python train.py --num_attention_heads=5 --vocab_size=8192 --hidden_act="tanh_gelu" --rope_fraction=1.0 --qk_norm=true --tie_word_embeddings=false --init_std_o=0.00845 --init_mimetic=0.5 --learning_rate=0.00204 --warmup_steps=409 --schedule="wsd" --train_tokens=180000000
Each number is 200 + 30 x the weight over its row's rms, rounded and kept within 0 to 999. Layers, rows and columns count from 0. The size before them is the row's rms in percent of the matrix's.

# layer 3 attention query, 160x160, rms 0.14, rows 0-14,32-46,64-78,96-110,128-141, columns 80-159
091,192,174,221,197,213,183,207,173,197,239,195,191,208,200,236,203,231,231,202,194,212,181,178,189,181,213,228,182,178,175,204,174,211,179,137,184,232,152,221,224,195,130,207,238,152,179,176,174,205,178,245,179,208,162,185,156,279,218,197,213,208,155,260,223,203,191,193,196,207,167,138,148,182,211,169,143,252,175,216,155
096,220,195,187,194,218,156,213,211,202,237,195,209,208,217,188,233,235,247,223,195,227,189,160,195,208,207,211,171,169,209,223,161,211,176,223,177,206,149,216,251,211,144,187,231,191,182,171,182,173,245,219,176,203,144,167,175,221,213,195,227,184,181,284,191,161,159,178,228,183,167,151,171,191,200,183,173,243,214,208,156
097,238,175,150,203,196,176,247,191,203,265,170,276,177,219,197,241,234,253,218,187,199,214,180,202,212,244,276,201,187,192,224,198,266,151,179,194,221,144,215,204,195,153,197,218,187,199,145,184,156,181,203,226,189,200,207,149,216,188,182,230,197,175,197,201,210,183,205,197,182,175,182,208,204,203,206,195,275,187,161,156
096,188,194,203,247,227,193,158,187,206,160,199,153,159,190,213,161,188,178,219,181,179,212,200,240,201,239,157,229,214,238,237,193,166,205,238,252,178,175,181,164,232,242,170,154,210,219,239,220,202,235,206,163,226,200,159,270,174,221,187,157,219,199,157,156,169,218,255,186,231,205,203,191,216,179,224,191,115,175,203,235
091,153,186,215,193,247,177,172,211,177,213,236,211,198,164,216,219,176,205,190,236,176,190,167,143,159,198,128,231,220,181,206,235,188,200,203,135,177,237,203,236,241,189,230,175,209,223,221,187,264,234,273,264,197,199,227,211,217,223,243,152,268,193,167,156,180,214,210,185,212,236,202,201,243,194,189,187,162,198,234,261
095,225,198,189,166,176,175,213,201,175,221,168,238,198,205,155,215,199,202,164,187,186,217,215,280,195,199,184,216,161,174,190,195,238,199,181,135,225,217,208,199,222,174,176,196,174,218,210,150,253,215,247,230,193,165,219,185,242,228,207,176,212,169,145,224,174,148,206,235,200,171,172,210,209,171,146,165,268,176,176,213
104,217,202,218,191,169,226,216,197,272,181,195,194,199,214,206,212,241,191,212,148,263,213,186,216,233,210,317,163,229,167,194,208,243,193,228,184,186,191,185,159,153,257,216,252,241,199,190,221,156,177,156,167,203,211,171,190,163,154,169,257,193,191,204,236,249,196,229,175,187,183,207,212,177,241,174,230,241,229,208,137
104,176,196,232,209,184,173,217,214,180,154,259,233,241,218,189,284,161,160,192,195,224,192,123,172,191,217,203,173,181,219,183,181,252,181,166,172,227,186,245,212,195,176,219,205,217,203,188,145,176,175,207,173,150,209,180,161,258,236,201,179,183,241,240,182,147,154,102,195,185,200,181,155,196,154,216,220,252,264,270,216
100,218,254,213,185,206,259,219,178,195,188,179,172,153,229,190,164,214,190,214,200,159,199,250,185,217,215,200,238,209,215,277,241,174,213,208,255,203,125,204,205,227,181,195,190,190,209,228,276,190,189,171,182,227,239,178,184,179,210,172,177,191,182,154,189,203,209,238,186,212,185,275,191,197,184,147,174,143,151,139,188
097,233,189,207,141,128,216,156,200,182,227,151,138,192,188,143,172,209,229,181,244,153,286,190,213,207,184,212,257,192,213,194,215,199,205,249,222,151,212,188,172,184,194,215,190,229,258,152,239,194,199,214,225,206,174,200,203,166,197,215,194,202,141,131,263,257,242,193,202,149,174,241,147,212,207,146,199,230,219,191,166
106,214,201,228,184,223,223,238,183,168,198,206,187,173,172,172,194,166,241,229,192,136,175,205,218,153,181,141,194,202,230,193,168,174,210,205,212,221,198,247,184,234,153,218,219,217,217,189,193,216,192,171,156,186,187,214,218,192,238,157,197,175,202,191,198,141,131,191,182,233,152,182,192,229,156,228,181,212,232,200,225
099,190,237,223,230,168,232,169,218,172,171,141,150,175,200,113,204,201,155,188,198,181,240,228,209,172,196,231,252,199,189,213,226,163,205,285,186,208,195,166,199,213,204,186,183,155,206,240,185,178,206,199,228,193,179,195,201,250,206,166,224,160,200,134,181,208,191,209,237,201,259,214,171,188,214,147,165,212,197,245,189
103,195,210,204,177,222,233,206,226,170,141,199,238,186,258,174,194,240,224,194,187,220,125,190,162,161,208,152,213,207,211,195,230,253,212,216,192,192,161,198,173,201,198,217,216,217,197,158,202,160,195,163,207,167,209,153,295,222,235,186,194,195,211,215,219,198,154,180,193,254,174,171,197,239,168,214,176,220,230,197,217
101,203,166,196,171,227,212,236,205,216,204,216,199,172,201,208,201,235,222,218,154,238,192,201,147,184,232,318,202,207,242,217,230,247,220,180,213,219,155,218,212,225,265,199,224,204,187,211,254,161,128,174,194,226,253,185,195,186,163,194,208,179,228,240,209,247,241,179,175,219,223,188,158,151,238,165,218,175,165,166,162
101,270,199,276,152,284,226,227,194,192,160,208,200,214,177,206,171,233,193,228,153,197,179,276,190,227,200,212,220,190,185,184,177,199,221,216,220,229,218,196,175,227,212,208,206,226,205,232,207,199,198,182,202,205,172,224,179,146,177,138,239,176,209,240,246,213,228,198,181,255,164,159,172,186,185,186,181,149,179,208,174
088,145,208,218,216,164,235,233,187,220,193,188,273,203,187,171,171,235,169,197,245,226,239,257,215,172,268,208,181,198,200,161,243,228,194,202,218,222,196,150,213,162,227,216,206,207,221,210,269,246,215,171,207,227,175,231,256,184,178,180,191,214,203,183,251,177,183,244,218,164,161,163,194,199,224,244,179,253,163,190,195
096,150,192,211,216,128,192,223,193,198,184,184,280,220,183,202,179,230,162,199,257,211,242,242,213,205,256,219,204,246,185,179,236,261,195,181,189,224,158,184,173,174,213,230,228,214,234,227,274,206,185,176,210,178,140,240,252,197,169,214,200,211,200,168,249,169,204,238,235,169,192,166,209,203,235,231,177,238,165,190,196
092,189,228,224,250,140,213,208,169,207,166,170,221,204,211,176,165,226,187,221,182,215,215,242,215,192,242,227,218,311,170,176,239,274,222,186,156,231,238,195,165,183,237,244,234,187,251,215,268,228,167,167,152,171,166,210,206,212,180,216,158,235,214,135,210,165,176,257,219,184,172,201,236,209,203,207,197,226,198,222,180
095,214,194,188,175,281,173,214,207,214,196,239,149,172,191,195,257,196,223,228,187,163,169,146,157,199,143,176,187,150,237,236,175,120,197,180,222,170,222,210,213,224,181,172,180,186,164,188,140,185,212,258,220,179,241,162,173,172,203,233,219,220,196,233,156,221,222,186,167,212,238,193,135,220,149,186,235,181,204,232,204
091,225,125,189,161,243,156,203,248,160,230,203,136,192,188,212,212,140,213,193,228,182,206,188,161,236,156,170,227,139,203,227,162,157,164,190,238,159,181,231,259,219,136,211,133,193,179,166,188,216,210,238,263,187,198,226,210,219,238,210,193,198,152,242,168,227,230,169,196,208,231,189,186,226,186,215,194,169,227,177,215
099,178,160,181,212,199,221,204,195,213,169,184,212,177,216,226,219,193,194,235,233,220,244,211,210,175,170,151,217,231,204,145,221,187,205,200,240,187,207,234,196,113,193,199,174,179,268,195,228,216,159,240,212,194,192,212,250,190,206,186,201,149,175,230,221,165,198,147,183,145,172,216,221,150,176,226,160,187,198,151,143
090,133,232,239,248,162,177,195,220,247,191,174,200,203,187,189,211,232,185,196,212,244,266,190,253,186,213,249,174,208,249,181,204,210,230,221,217,232,208,141,219,155,211,162,214,180,246,229,239,139,186,167,191,165,177,164,247,215,155,212,219,180,218,191,240,184,195,229,234,128,201,248,181,195,188,175,205,223,218,224,175
105,182,212,230,240,194,175,167,224,160,213,214,193,243,214,156,182,201,157,177,199,239,172,137,206,177,207,183,174,218,198,160,155,243,184,195,172,228,180,213,288,170,170,133,189,191,221,156,155,223,173,168,228,189,151,200,227,297,266,221,160,213,196,151,183,157,174,166,226,178,242,192,186,199,182,225,157,252,219,235,229
102,197,254,212,195,242,283,168,167,199,152,203,219,183,234,197,222,197,163,172,192,166,169,208,160,197,197,160,193,179,154,196,172,176,215,215,189,214,208,215,178,192,246,241,234,268,192,284,178,179,203,191,221,219,190,192,216,170,207,166,223,175,219,185,230,203,217,202,203,233,158,279,184,244,213,215,159,153,172,194,214
102,229,196,174,202,231,226,200,222,220,191,195,221,218,207,215,199,254,198,197,172,168,213,256,221,222,157,164,191,209,155,196,189,207,182,178,228,155,261,228,155,187,206,249,253,240,175,230,253,249,226,242,167,236,242,167,175,182,148,190,219,228,205,226,209,176,139,197,217,219,208,225,274,182,246,236,205,183,215,220,167
097,185,213,218,202,211,259,233,196,199,173,229,218,176,215,203,244,213,246,176,193,144,196,178,171,202,221,214,188,188,191,174,235,151,218,210,201,193,216,202,208,186,179,269,253,237,178,230,155,178,170,160,248,158,190,241,236,193,194,185,240,179,226,178,171,233,261,246,274,164,215,185,136,171,191,166,138,255,192,224,221
097,219,235,230,208,244,195,176,206,211,137,240,241,195,205,177,210,212,180,190,197,205,194,208,182,240,175,239,193,215,140,160,156,175,208,198,169,180,189,149,170,190,238,275,174,226,157,235,168,212,195,182,195,224,223,225,205,146,164,181,243,186,230,222,215,180,210,234,208,214,156,184,226,211,237,206,242,185,230,248,188
102,208,221,220,204,199,244,203,197,206,147,170,223,235,231,184,197,183,187,167,186,185,172,166,197,143,219,210,180,208,193,220,249,187,270,231,182,146,178,177,197,125,204,208,187,204,214,248,211,171,176,214,213,180,225,184,217,239,214,175,202,192,188,168,208,216,246,260,188,200,244,250,156,235,156,159,166,200,223,185,232
097,132,238,198,217,208,203,221,190,192,184,193,197,228,233,170,208,213,176,189,204,294,164,149,136,205,240,237,213,209,234,244,213,193,168,244,169,231,181,225,243,202,222,172,223,181,228,207,218,148,216,223,198,161,200,212,201,270,220,177,246,195,226,225,195,274,237,203,224,171,236,203,176,226,185,231,220,198,237,178,218
107,249,141,183,202,165,251,195,201,218,248,234,220,196,193,209,203,189,217,156,192,182,248,172,240,215,143,164,202,179,179,191,194,212,173,192,215,190,217,253,205,183,174,212,211,193,160,145,187,198,180,212,199,224,217,206,156,170,191,230,142,180,154,205,225,185,183,178,202,151,217,166,236,178,179,227,211,267,188,211,171
095,198,159,182,192,201,182,239,237,215,249,208,181,209,194,238,207,177,209,158,182,217,211,163,271,156,218,205,175,211,179,221,215,203,218,173,275,242,185,202,209,189,169,213,197,167,182,159,223,241,165,233,164,223,231,209,193,247,228,200,183,186,185,217,231,179,195,156,186,200,129,133,212,165,236,183,167,218,175,206,167
097,174,198,215,167,190,179,257,211,234,207,201,212,196,176,242,205,216,225,183,169,214,239,155,269,167,202,203,163,231,171,176,221,205,205,234,232,175,195,237,184,179,182,201,193,187,213,163,211,241,183,200,183,237,214,214,178,246,224,190,196,169,153,203,202,183,171,140,197,178,164,174,210,134,209,153,143,242,196,175,152
100,204,200,195,215,159,160,217,238,242,223,193,205,173,215,232,199,214,235,188,202,223,225,223,250,208,230,229,176,260,156,175,225,203,180,212,222,155,252,201,198,207,179,192,189,175,202,137,242,214,166,191,207,231,176,201,154,207,193,201,188,194,189,179,214,160,177,183,197,192,193,179,223,154,192,194,179,231,202,160,149
090,216,194,189,278,274,175,201,196,195,181,187,231,244,180,223,209,192,229,235,181,140,186,202,113,239,203,202,233,204,208,247,238,182,170,188,184,207,205,182,200,228,174,186,167,235,214,201,170,212,210,257,204,142,204,198,197,148,195,238,234,214,181,215,219,206,257,265,226,211,216,186,199,205,193,237,203,164,221,216,218
100,172,177,195,194,204,157,176,186,155,212,234,213,190,176,162,241,162,193,224,252,185,150,160,123,240,176,153,248,107,237,195,179,210,206,180,207,230,164,216,242,200,191,177,142,191,203,200,177,180,222,191,217,186,228,170,246,258,214,222,224,185,224,236,160,242,189,151,189,213,172,211,210,250,197,213,191,208,216,226,248
107,271,175,181,165,223,184,204,223,235,211,189,227,195,175,188,235,173,203,174,180,218,222,151,197,179,155,172,150,233,229,195,233,225,219,212,206,180,248,202,194,185,194,178,177,227,216,177,217,218,190,178,179,237,177,182,224,206,184,228,196,174,178,153,212,189,181,194,216,194,143,192,201,137,167,194,186,194,211,180,165
112,217,166,222,218,139,230,198,195,257,191,156,214,198,207,201,203,235,199,211,171,239,211,205,264,185,204,245,173,232,160,173,228,196,177,223,223,195,253,199,160,185,210,212,268,249,250,186,208,196,148,195,180,190,181,207,189,181,191,200,189,177,164,155,266,187,184,217,174,148,214,219,234,176,230,206,201,217,218,181,124
096,151,203,190,201,204,175,173,196,146,180,206,229,187,211,225,200,211,199,183,238,195,224,196,243,196,205,173,207,229,202,218,184,224,198,176,205,216,143,198,225,190,180,179,237,153,210,166,143,228,175,196,266,179,187,248,194,307,179,206,197,227,190,199,186,176,142,114,217,208,179,199,214,201,154,177,177,224,225,160,211
093,240,197,229,197,182,226,244,232,207,195,202,228,171,256,191,198,186,161,175,126,205,224,190,190,157,206,225,186,212,168,203,232,253,200,222,166,167,181,247,158,219,209,248,259,178,198,186,256,220,184,172,154,206,219,171,182,204,217,218,148,221,198,191,174,225,211,233,189,199,210,243,237,166,207,255,182,155,218,243,165
101,224,194,250,190,167,241,222,183,210,173,193,200,229,202,192,144,241,222,172,146,151,219,237,183,148,234,187,206,204,147,191,194,217,227,217,202,194,200,242,139,162,223,237,222,204,226,218,233,188,218,210,163,229,194,160,209,160,131,206,196,222,211,151,236,206,241,258,216,218,193,190,173,201,131,222,217,181,208,225,175
103,192,199,219,217,234,190,203,192,177,190,200,199,161,243,145,230,192,137,198,177,201,186,228,219,180,236,163,190,166,235,186,191,218,191,203,189,219,179,225,246,187,180,202,203,193,195,168,141,220,178,225,210,181,256,238,214,225,209,189,234,196,199,198,212,145,201,187,151,205,207,174,195,176,172,193,199,250,244,221,254
102,196,219,219,243,241,269,232,169,207,200,197,200,190,209,225,190,180,241,182,228,217,204,222,186,194,153,224,204,228,176,222,249,224,177,207,161,191,179,234,168,134,214,215,213,179,258,193,217,157,212,194,154,199,188,205,191,187,157,228,138,240,224,247,190,188,207,190,179,232,266,192,234,186,187,175,201,181,219,224,178
112,209,203,215,182,215,225,198,185,179,185,193,245,247,222,172,201,191,171,245,169,223,166,162,197,182,180,147,164,125,192,196,219,230,191,227,225,204,148,180,193,203,244,156,212,162,218,219,213,194,222,155,200,207,253,190,262,196,209,155,192,236,246,207,164,152,184,108,210,202,188,229,186,203,170,177,234,194,234,207,217
102,196,168,196,197,212,194,202,198,186,234,193,163,207,174,198,177,214,198,195,171,228,291,193,212,222,291,208,248,179,203,267,223,196,162,247,227,198,208,178,201,255,180,188,226,240,185,202,234,203,175,199,194,201,196,205,210,218,207,219,200,213,241,200,236,258,185,218,245,170,271,261,147,156,213,163,208,203,178,210,165
098,203,174,217,230,166,188,179,174,181,168,214,180,187,174,156,203,123,205,208,243,218,195,213,199,254,163,193,222,220,253,238,204,224,249,205,186,214,229,178,248,225,205,145,212,176,235,230,279,207,222,163,188,193,207,185,232,200,230,202,183,168,183,200,196,200,193,152,189,231,203,197,208,203,181,171,196,176,231,209,221
127,268,167,188,231,230,234,221,151,260,205,187,263,165,218,218,235,196,234,176,185,200,236,222,193,252,154,220,215,218,174,179,223,170,194,148,205,198,211,202,185,193,206,215,231,206,221,187,204,187,198,186,225,185,221,200,199,176,171,118,235,155,229,202,194,225,204,236,159,215,168,135,211,135,218,216,208,269,217,132,154
101,253,172,180,237,232,237,226,171,251,182,175,232,165,187,222,223,152,241,138,189,246,251,221,196,210,166,197,216,226,191,192,208,179,221,190,150,227,198,191,163,187,230,225,196,204,227,217,197,202,187,203,258,212,247,177,192,177,237,146,228,157,237,208,228,218,227,198,197,186,180,178,200,144,212,234,202,222,241,140,145
095,193,225,181,248,183,195,266,184,250,209,166,231,152,214,252,251,218,233,174,201,194,195,203,193,227,218,185,197,197,188,158,221,198,211,194,184,207,185,181,143,175,184,190,189,218,212,189,231,233,171,184,161,186,233,194,169,183,179,193,237,156,234,154,191,192,241,214,233,198,187,175,214,153,214,248,149,242,203,142,166
093,181,249,184,187,233,154,136,238,135,204,185,193,294,215,170,127,224,189,199,209,146,174,185,200,176,226,192,237,194,193,240,196,194,191,185,181,163,202,177,236,187,185,139,200,220,190,221,127,193,210,181,203,197,163,169,168,254,186,229,134,206,160,161,144,192,178,168,201,228,229,221,195,212,202,202,207,146,215,215,254
087,193,179,219,161,163,177,166,212,129,221,235,181,198,155,155,224,228,194,226,205,185,175,202,203,170,207,199,193,196,228,230,190,232,137,181,183,255,240,266,196,226,221,212,178,175,200,221,180,182,213,176,205,184,182,252,180,244,208,220,170,182,181,154,223,178,167,194,187,196,219,212,197,242,202,206,182,199,180,231,243
097,208,148,147,140,160,200,240,221,244,233,165,213,220,171,199,227,186,182,188,200,158,206,206,274,197,222,265,178,213,191,162,231,209,225,191,198,141,220,180,187,201,163,257,223,246,240,179,206,235,200,153,222,182,208,172,213,199,194,179,176,218,169,182,182,183,213,234,179,194,167,164,249,161,185,155,187,216,194,197,168
100,211,198,194,245,163,223,246,193,272,188,195,252,159,229,211,263,218,189,179,209,251,237,198,262,229,187,252,198,245,180,161,212,193,202,211,175,250,234,179,194,159,192,216,228,226,223,174,185,160,198,191,170,185,205,176,204,152,225,164,219,131,210,193,239,171,198,193,187,140,195,195,212,159,207,186,205,270,219,177,120
091,152,169,162,184,132,179,212,217,188,228,235,194,247,198,169,185,239,143,195,216,201,178,230,189,214,198,183,229,207,194,254,171,173,201,243,250,174,229,208,232,261,179,257,222,210,162,213,143,178,208,221,269,189,180,236,196,188,242,247,184,213,221,185,253,195,188,195,229,185,206,252,193,217,178,181,176,205,184,280,233
094,213,246,230,169,231,237,221,200,194,190,202,188,165,231,213,162,176,170,213,190,260,202,195,189,186,267,216,202,186,186,257,231,185,235,219,155,159,144,190,236,171,211,184,239,169,217,173,279,182,178,221,210,220,220,199,209,250,194,193,201,230,176,195,147,244,216,236,204,180,239,196,216,119,233,176,201,157,172,230,209
099,236,190,195,107,185,225,231,199,185,284,231,169,238,203,239,197,204,203,165,218,149,214,177,215,191,187,220,166,243,169,265,251,167,226,208,231,178,232,167,205,218,173,198,186,174,197,140,229,249,180,209,230,227,235,207,212,263,187,229,213,238,188,157,211,153,288,202,158,218,201,171,205,175,179,168,182,202,142,172,203
098,207,224,218,195,210,275,188,170,194,153,238,193,183,181,149,263,176,172,233,157,155,189,183,204,195,175,235,190,153,238,128,200,192,197,235,161,151,195,183,190,176,229,213,229,215,242,242,199,218,230,197,186,242,160,212,173,181,219,212,203,210,213,190,202,161,231,250,183,258,136,231,199,225,126,183,225,193,242,189,157
094,188,218,223,217,145,215,198,214,220,218,224,163,193,197,160,229,169,169,183,234,249,177,197,212,182,187,205,199,217,218,225,199,146,187,232,177,164,217,179,256,174,197,184,216,208,212,189,259,221,214,183,205,171,210,239,196,219,178,175,191,182,212,165,178,167,202,176,247,176,270,205,197,186,240,128,220,253,215,220,240
097,266,201,201,244,232,195,174,173,201,168,219,270,137,167,189,230,179,224,123,173,203,190,182,172,250,166,278,238,165,198,235,201,223,191,202,193,284,169,194,181,191,185,214,187,210,169,183,165,177,202,172,240,162,167,217,197,130,267,225,195,207,185,228,191,204,195,196,176,202,163,259,141,183,155,183,221,205,212,189,175
099,179,191,201,255,260,240,193,156,175,177,187,184,182,201,177,187,211,191,203,216,307,205,259,209,207,174,230,178,239,141,223,242,226,253,221,190,254,157,195,169,141,228,235,227,207,203,236,242,161,235,168,163,200,237,147,201,247,181,201,206,211,219,229,233,208,208,188,182,166,174,217,213,221,184,213,233,207,215,180,201
092,135,222,258,210,143,151,231,176,227,139,213,179,208,235,198,178,159,192,196,184,179,188,151,198,209,176,233,195,219,192,230,153,235,182,224,193,137,210,174,228,235,141,194,184,186,212,196,213,206,139,195,179,188,175,261,175,299,206,187,205,186,163,177,185,195,183,187,232,205,230,176,202,210,191,199,217,212,216,258,220
096,229,177,203,223,206,166,212,174,219,211,186,270,198,197,225,239,187,238,205,217,182,218,206,174,205,164,231,170,196,164,207,169,183,181,194,192,252,145,219,204,153,165,222,231,206,205,220,188,222,207,208,188,196,204,208,175,207,199,191,289,165,214,184,228,230,157,216,217,228,169,186,159,171,215,198,166,288,202,191,171
108,232,211,195,231,158,217,239,202,231,191,164,243,206,227,227,237,179,250,155,177,190,224,213,227,168,188,176,167,216,116,180,233,219,221,219,141,210,208,246,176,170,213,223,214,177,224,194,188,241,208,245,171,200,200,176,175,203,202,251,212,176,216,178,226,209,160,154,233,180,196,245,211,168,208,175,167,271,218,219,156
097,200,222,237,248,218,164,194,189,272,136,229,261,197,245,210,235,198,248,212,223,172,216,197,202,207,160,188,236,237,199,192,183,196,221,210,192,192,249,176,126,172,232,198,249,220,206,157,215,187,226,192,170,165,195,165,214,180,170,184,247,156,240,158,245,197,186,230,205,208,187,216,189,193,200,192,171,265,223,179,132
093,224,140,146,213,251,177,170,224,179,229,171,193,171,196,181,150,211,173,209,223,175,191,226,181,237,260,235,223,168,166,224,244,186,172,155,243,181,180,191,225,268,188,198,180,221,182,229,251,185,210,179,229,222,196,182,177,177,195,200,189,241,189,205,149,221,238,224,171,224,221,182,200,225,211,171,201,132,239,218,228
092,178,190,192,181,207,163,169,186,149,233,234,210,225,172,213,175,182,194,217,222,177,222,162,210,168,270,198,230,169,228,176,221,214,166,241,200,177,187,264,241,217,170,232,247,190,204,230,174,232,163,220,264,235,163,231,163,269,230,224,145,214,157,185,166,216,174,163,227,196,226,180,237,220,191,207,194,172,230,232,260
109,229,178,244,162,178,162,202,227,227,188,199,222,205,165,213,245,222,170,169,183,196,184,175,250,198,165,179,196,132,143,150,232,234,204,203,141,220,253,228,162,185,209,223,163,185,207,229,191,274,215,212,170,195,202,193,234,190,199,207,159,180,192,171,258,211,209,194,170,220,133,180,219,218,177,214,182,218,163,175,168
100,188,194,190,237,167,171,213,196,287,173,180,232,165,184,204,256,191,197,224,191,238,237,248,227,229,164,208,164,225,123,144,208,191,212,241,188,211,247,165,179,147,225,181,230,215,237,184,203,183,192,202,167,201,203,157,214,148,139,221,248,205,235,193,196,225,238,161,217,174,153,225,196,201,229,214,193,214,251,201,124
099,190,249,170,194,171,153,196,147,147,198,167,230,185,177,164,214,227,224,186,196,213,230,207,248,172,282,179,199,181,183,173,153,216,219,233,187,247,242,263,247,192,144,217,236,187,229,143,181,250,215,256,206,186,214,204,204,257,238,208,227,167,198,219,198,154,176,168,209,194,196,225,235,215,178,181,161,214,223,210,179
099,188,155,237,175,239,195,209,206,211,211,248,144,185,214,199,227,225,228,189,233,210,176,223,174,228,167,204,164,240,234,259,255,221,231,123,223,246,171,136,226,229,200,163,189,196,214,202,303,167,179,205,195,227,242,146,217,208,198,200,192,273,241,225,184,177,226,224,216,184,191,239,146,158,219,182,196,174,165,192,211
101,233,133,158,224,173,144,162,224,200,230,233,164,209,186,172,185,200,191,166,213,221,169,212,219,254,163,219,187,152,220,217,228,195,162,149,221,190,191,171,251,221,214,213,200,201,173,224,269,212,202,188,192,234,203,142,179,190,230,195,166,245,180,229,182,182,208,148,183,222,268,169,179,217,193,149,253,225,126,189,229
103,218,201,239,185,199,233,209,159,195,196,212,192,244,163,189,247,224,200,232,203,205,166,139,190,198,222,228,244,188,209,179,190,216,201,140,173,211,197,174,140,186,192,217,207,201,192,162,193,218,224,212,142,190,235,140,191,136,205,229,222,191,245,203,235,205,167,256,149,234,175,208,196,216,198,237,213,184,207,193,173
095,181,172,189,203,190,148,164,243,219,177,206,190,215,247,207,206,190,190,186,222,202,219,168,217,167,187,183,205,250,204,194,203,220,209,208,207,166,197,165,211,231,179,212,217,215,208,238,222,170,184,221,253,249,227,226,173,259,164,209,189,229,244,164,174,149,160,179,259,198,231,226,170,182,194,190,183,214,221,250,163
105,203,229,181,218,177,253,209,189,197,173,159,231,164,179,161,220,184,200,192,184,161,178,202,219,165,210,188,199,153,169,173,211,180,251,230,254,175,265,254,147,195,176,234,187,166,241,268,253,206,206,153,156,171,232,193,247,194,181,211,186,231,193,170,216,140,142,197,189,224,106,199,214,201,142,179,263,185,214,177,147
106,210,174,218,193,210,211,181,135,173,228,190,147,207,222,183,182,217,194,208,204,262,190,210,196,254,258,272,214,187,224,238,233,231,212,183,164,205,139,189,231,233,216,199,176,188,167,241,243,215,183,154,221,227,182,195,170,213,206,197,186,159,153,194,185,278,266,209,190,203,227,193,185,197,224,211,171,157,183,136,216
# layer 3 attention key, 32x160, rms 0.139, rows 0-13, columns 80-159
094,224,202,187,189,215,200,203,214,280,222,181,159,178,183,226,193,194,246,191,183,218,271,246,166,236,176,183,196,187,198,166,220,200,223,173,182,194,224,217,174,223,220,196,210,219,210,207,206,188,196,195,179,188,223,163,186,120,157,195,259,183,175,179,198,219,198,204,163,195,221,207,218,152,272,249,230,211,186,147,140
093,242,186,211,170,255,179,188,246,220,247,184,150,200,219,210,216,208,192,216,251,199,234,248,195,230,197,219,185,163,257,184,171,168,202,159,220,180,188,176,225,198,213,203,194,204,184,208,204,182,200,194,220,196,219,149,191,177,154,210,187,162,161,200,175,243,224,199,193,196,170,161,254,215,280,220,189,200,196,144,158
100,244,189,179,220,203,238,224,176,253,218,175,175,173,190,193,223,202,194,239,214,206,276,232,200,213,197,150,171,175,218,188,234,205,264,160,213,199,202,190,154,204,232,168,197,216,186,205,232,181,227,167,197,164,235,235,158,130,175,193,235,191,198,233,186,164,198,190,207,170,164,235,229,162,255,178,245,160,182,117,156
127,195,172,200,178,149,166,174,210,137,226,225,181,209,192,179,185,175,179,174,203,203,147,152,206,199,240,174,167,179,214,278,166,216,152,196,188,173,197,230,215,216,144,188,185,201,128,176,169,224,189,241,237,199,180,228,220,269,273,221,186,221,205,212,202,217,172,201,238,185,233,226,179,238,162,129,188,192,182,258,273
103,210,209,198,190,179,186,191,209,132,198,190,213,212,239,170,199,189,172,157,187,162,168,221,218,155,268,160,240,191,173,201,174,219,164,229,170,222,202,190,168,213,141,188,209,200,214,227,188,202,182,190,234,182,125,239,247,263,270,169,195,212,174,219,195,168,212,194,203,219,247,216,128,199,154,209,152,197,175,260,215
095,183,209,195,228,185,192,196,175,286,223,234,235,166,245,226,205,219,219,174,221,209,202,221,181,213,144,210,167,179,177,245,183,146,216,171,257,239,197,156,173,191,217,217,217,183,202,216,219,173,227,190,205,194,203,236,184,204,169,222,229,198,176,241,200,189,173,233,249,151,223,176,210,188,299,216,201,240,192,204,159
083,204,177,195,180,225,181,262,190,302,229,177,173,172,219,217,231,202,235,221,194,215,262,204,189,250,185,237,204,184,236,201,243,223,242,191,213,219,195,200,184,197,223,182,190,165,191,194,249,212,230,206,153,209,220,189,161,172,170,209,217,241,231,174,183,182,218,164,205,208,237,176,282,139,226,146,216,226,181,175,173
108,226,119,234,264,222,227,183,199,164,206,159,201,232,206,164,215,181,148,187,185,203,184,189,216,192,222,179,221,170,133,185,237,207,136,202,140,180,179,206,219,167,191,185,167,182,185,220,183,256,211,219,203,229,176,194,152,187,192,207,176,178,156,189,220,211,182,254,145,221,220,199,214,231,196,185,206,190,218,254,172
089,196,170,178,161,137,212,202,214,142,193,182,167,200,134,188,188,146,215,191,241,206,180,153,206,222,196,193,199,159,258,190,178,223,212,229,207,174,186,192,260,191,175,202,127,223,230,217,213,169,203,164,183,212,199,220,159,265,205,169,170,194,226,173,167,174,169,174,181,196,192,163,176,213,181,221,226,214,226,201,214
084,211,236,169,235,224,197,205,226,176,195,166,205,193,172,212,223,198,167,219,211,216,131,224,161,168,177,206,185,139,198,222,197,163,238,222,192,241,210,184,200,161,211,144,176,170,196,233,227,187,240,251,143,193,173,194,223,115,227,157,209,213,204,236,203,223,204,196,210,204,185,230,196,173,218,232,194,227,235,210,238
093,248,207,227,185,207,238,208,159,259,148,193,255,205,239,166,163,188,202,171,193,155,203,161,203,214,188,194,230,209,204,181,172,201,174,206,191,227,212,179,224,163,195,187,178,153,180,232,139,182,195,212,264,151,142,191,202,194,236,131,135,177,173,149,201,204,220,221,186,244,247,207,159,212,218,187,192,237,206,156,156
088,238,184,225,229,185,136,238,220,189,219,190,223,182,165,174,181,239,195,224,201,230,143,147,166,199,208,201,200,187,178,238,174,202,158,147,184,246,171,202,254,176,164,204,217,216,177,169,229,164,196,258,211,203,202,185,213,196,251,190,246,194,175,260,166,196,202,160,123,205,201,198,191,182,195,218,203,204,227,184,232
088,126,200,195,231,150,220,190,163,204,208,192,218,193,152,245,192,228,177,168,195,215,194,141,211,224,192,240,210,245,178,194,176,187,193,183,151,285,220,150,182,200,176,163,134,201,211,167,212,212,196,242,173,256,203,204,194,210,183,199,157,220,170,237,180,184,201,222,160,230,240,250,218,228,237,238,133,193,186,200,240
090,254,215,203,181,194,152,201,232,170,170,182,197,194,229,177,205,211,206,222,190,207,198,217,214,230,208,182,165,241,241,133,251,219,261,183,217,194,183,293,233,200,240,175,217,192,225,164,185,233,225,177,189,206,181,178,190,253,197,187,174,232,206,228,257,200,143,185,179,207,111,140,199,179,194,147,207,174,189,152,217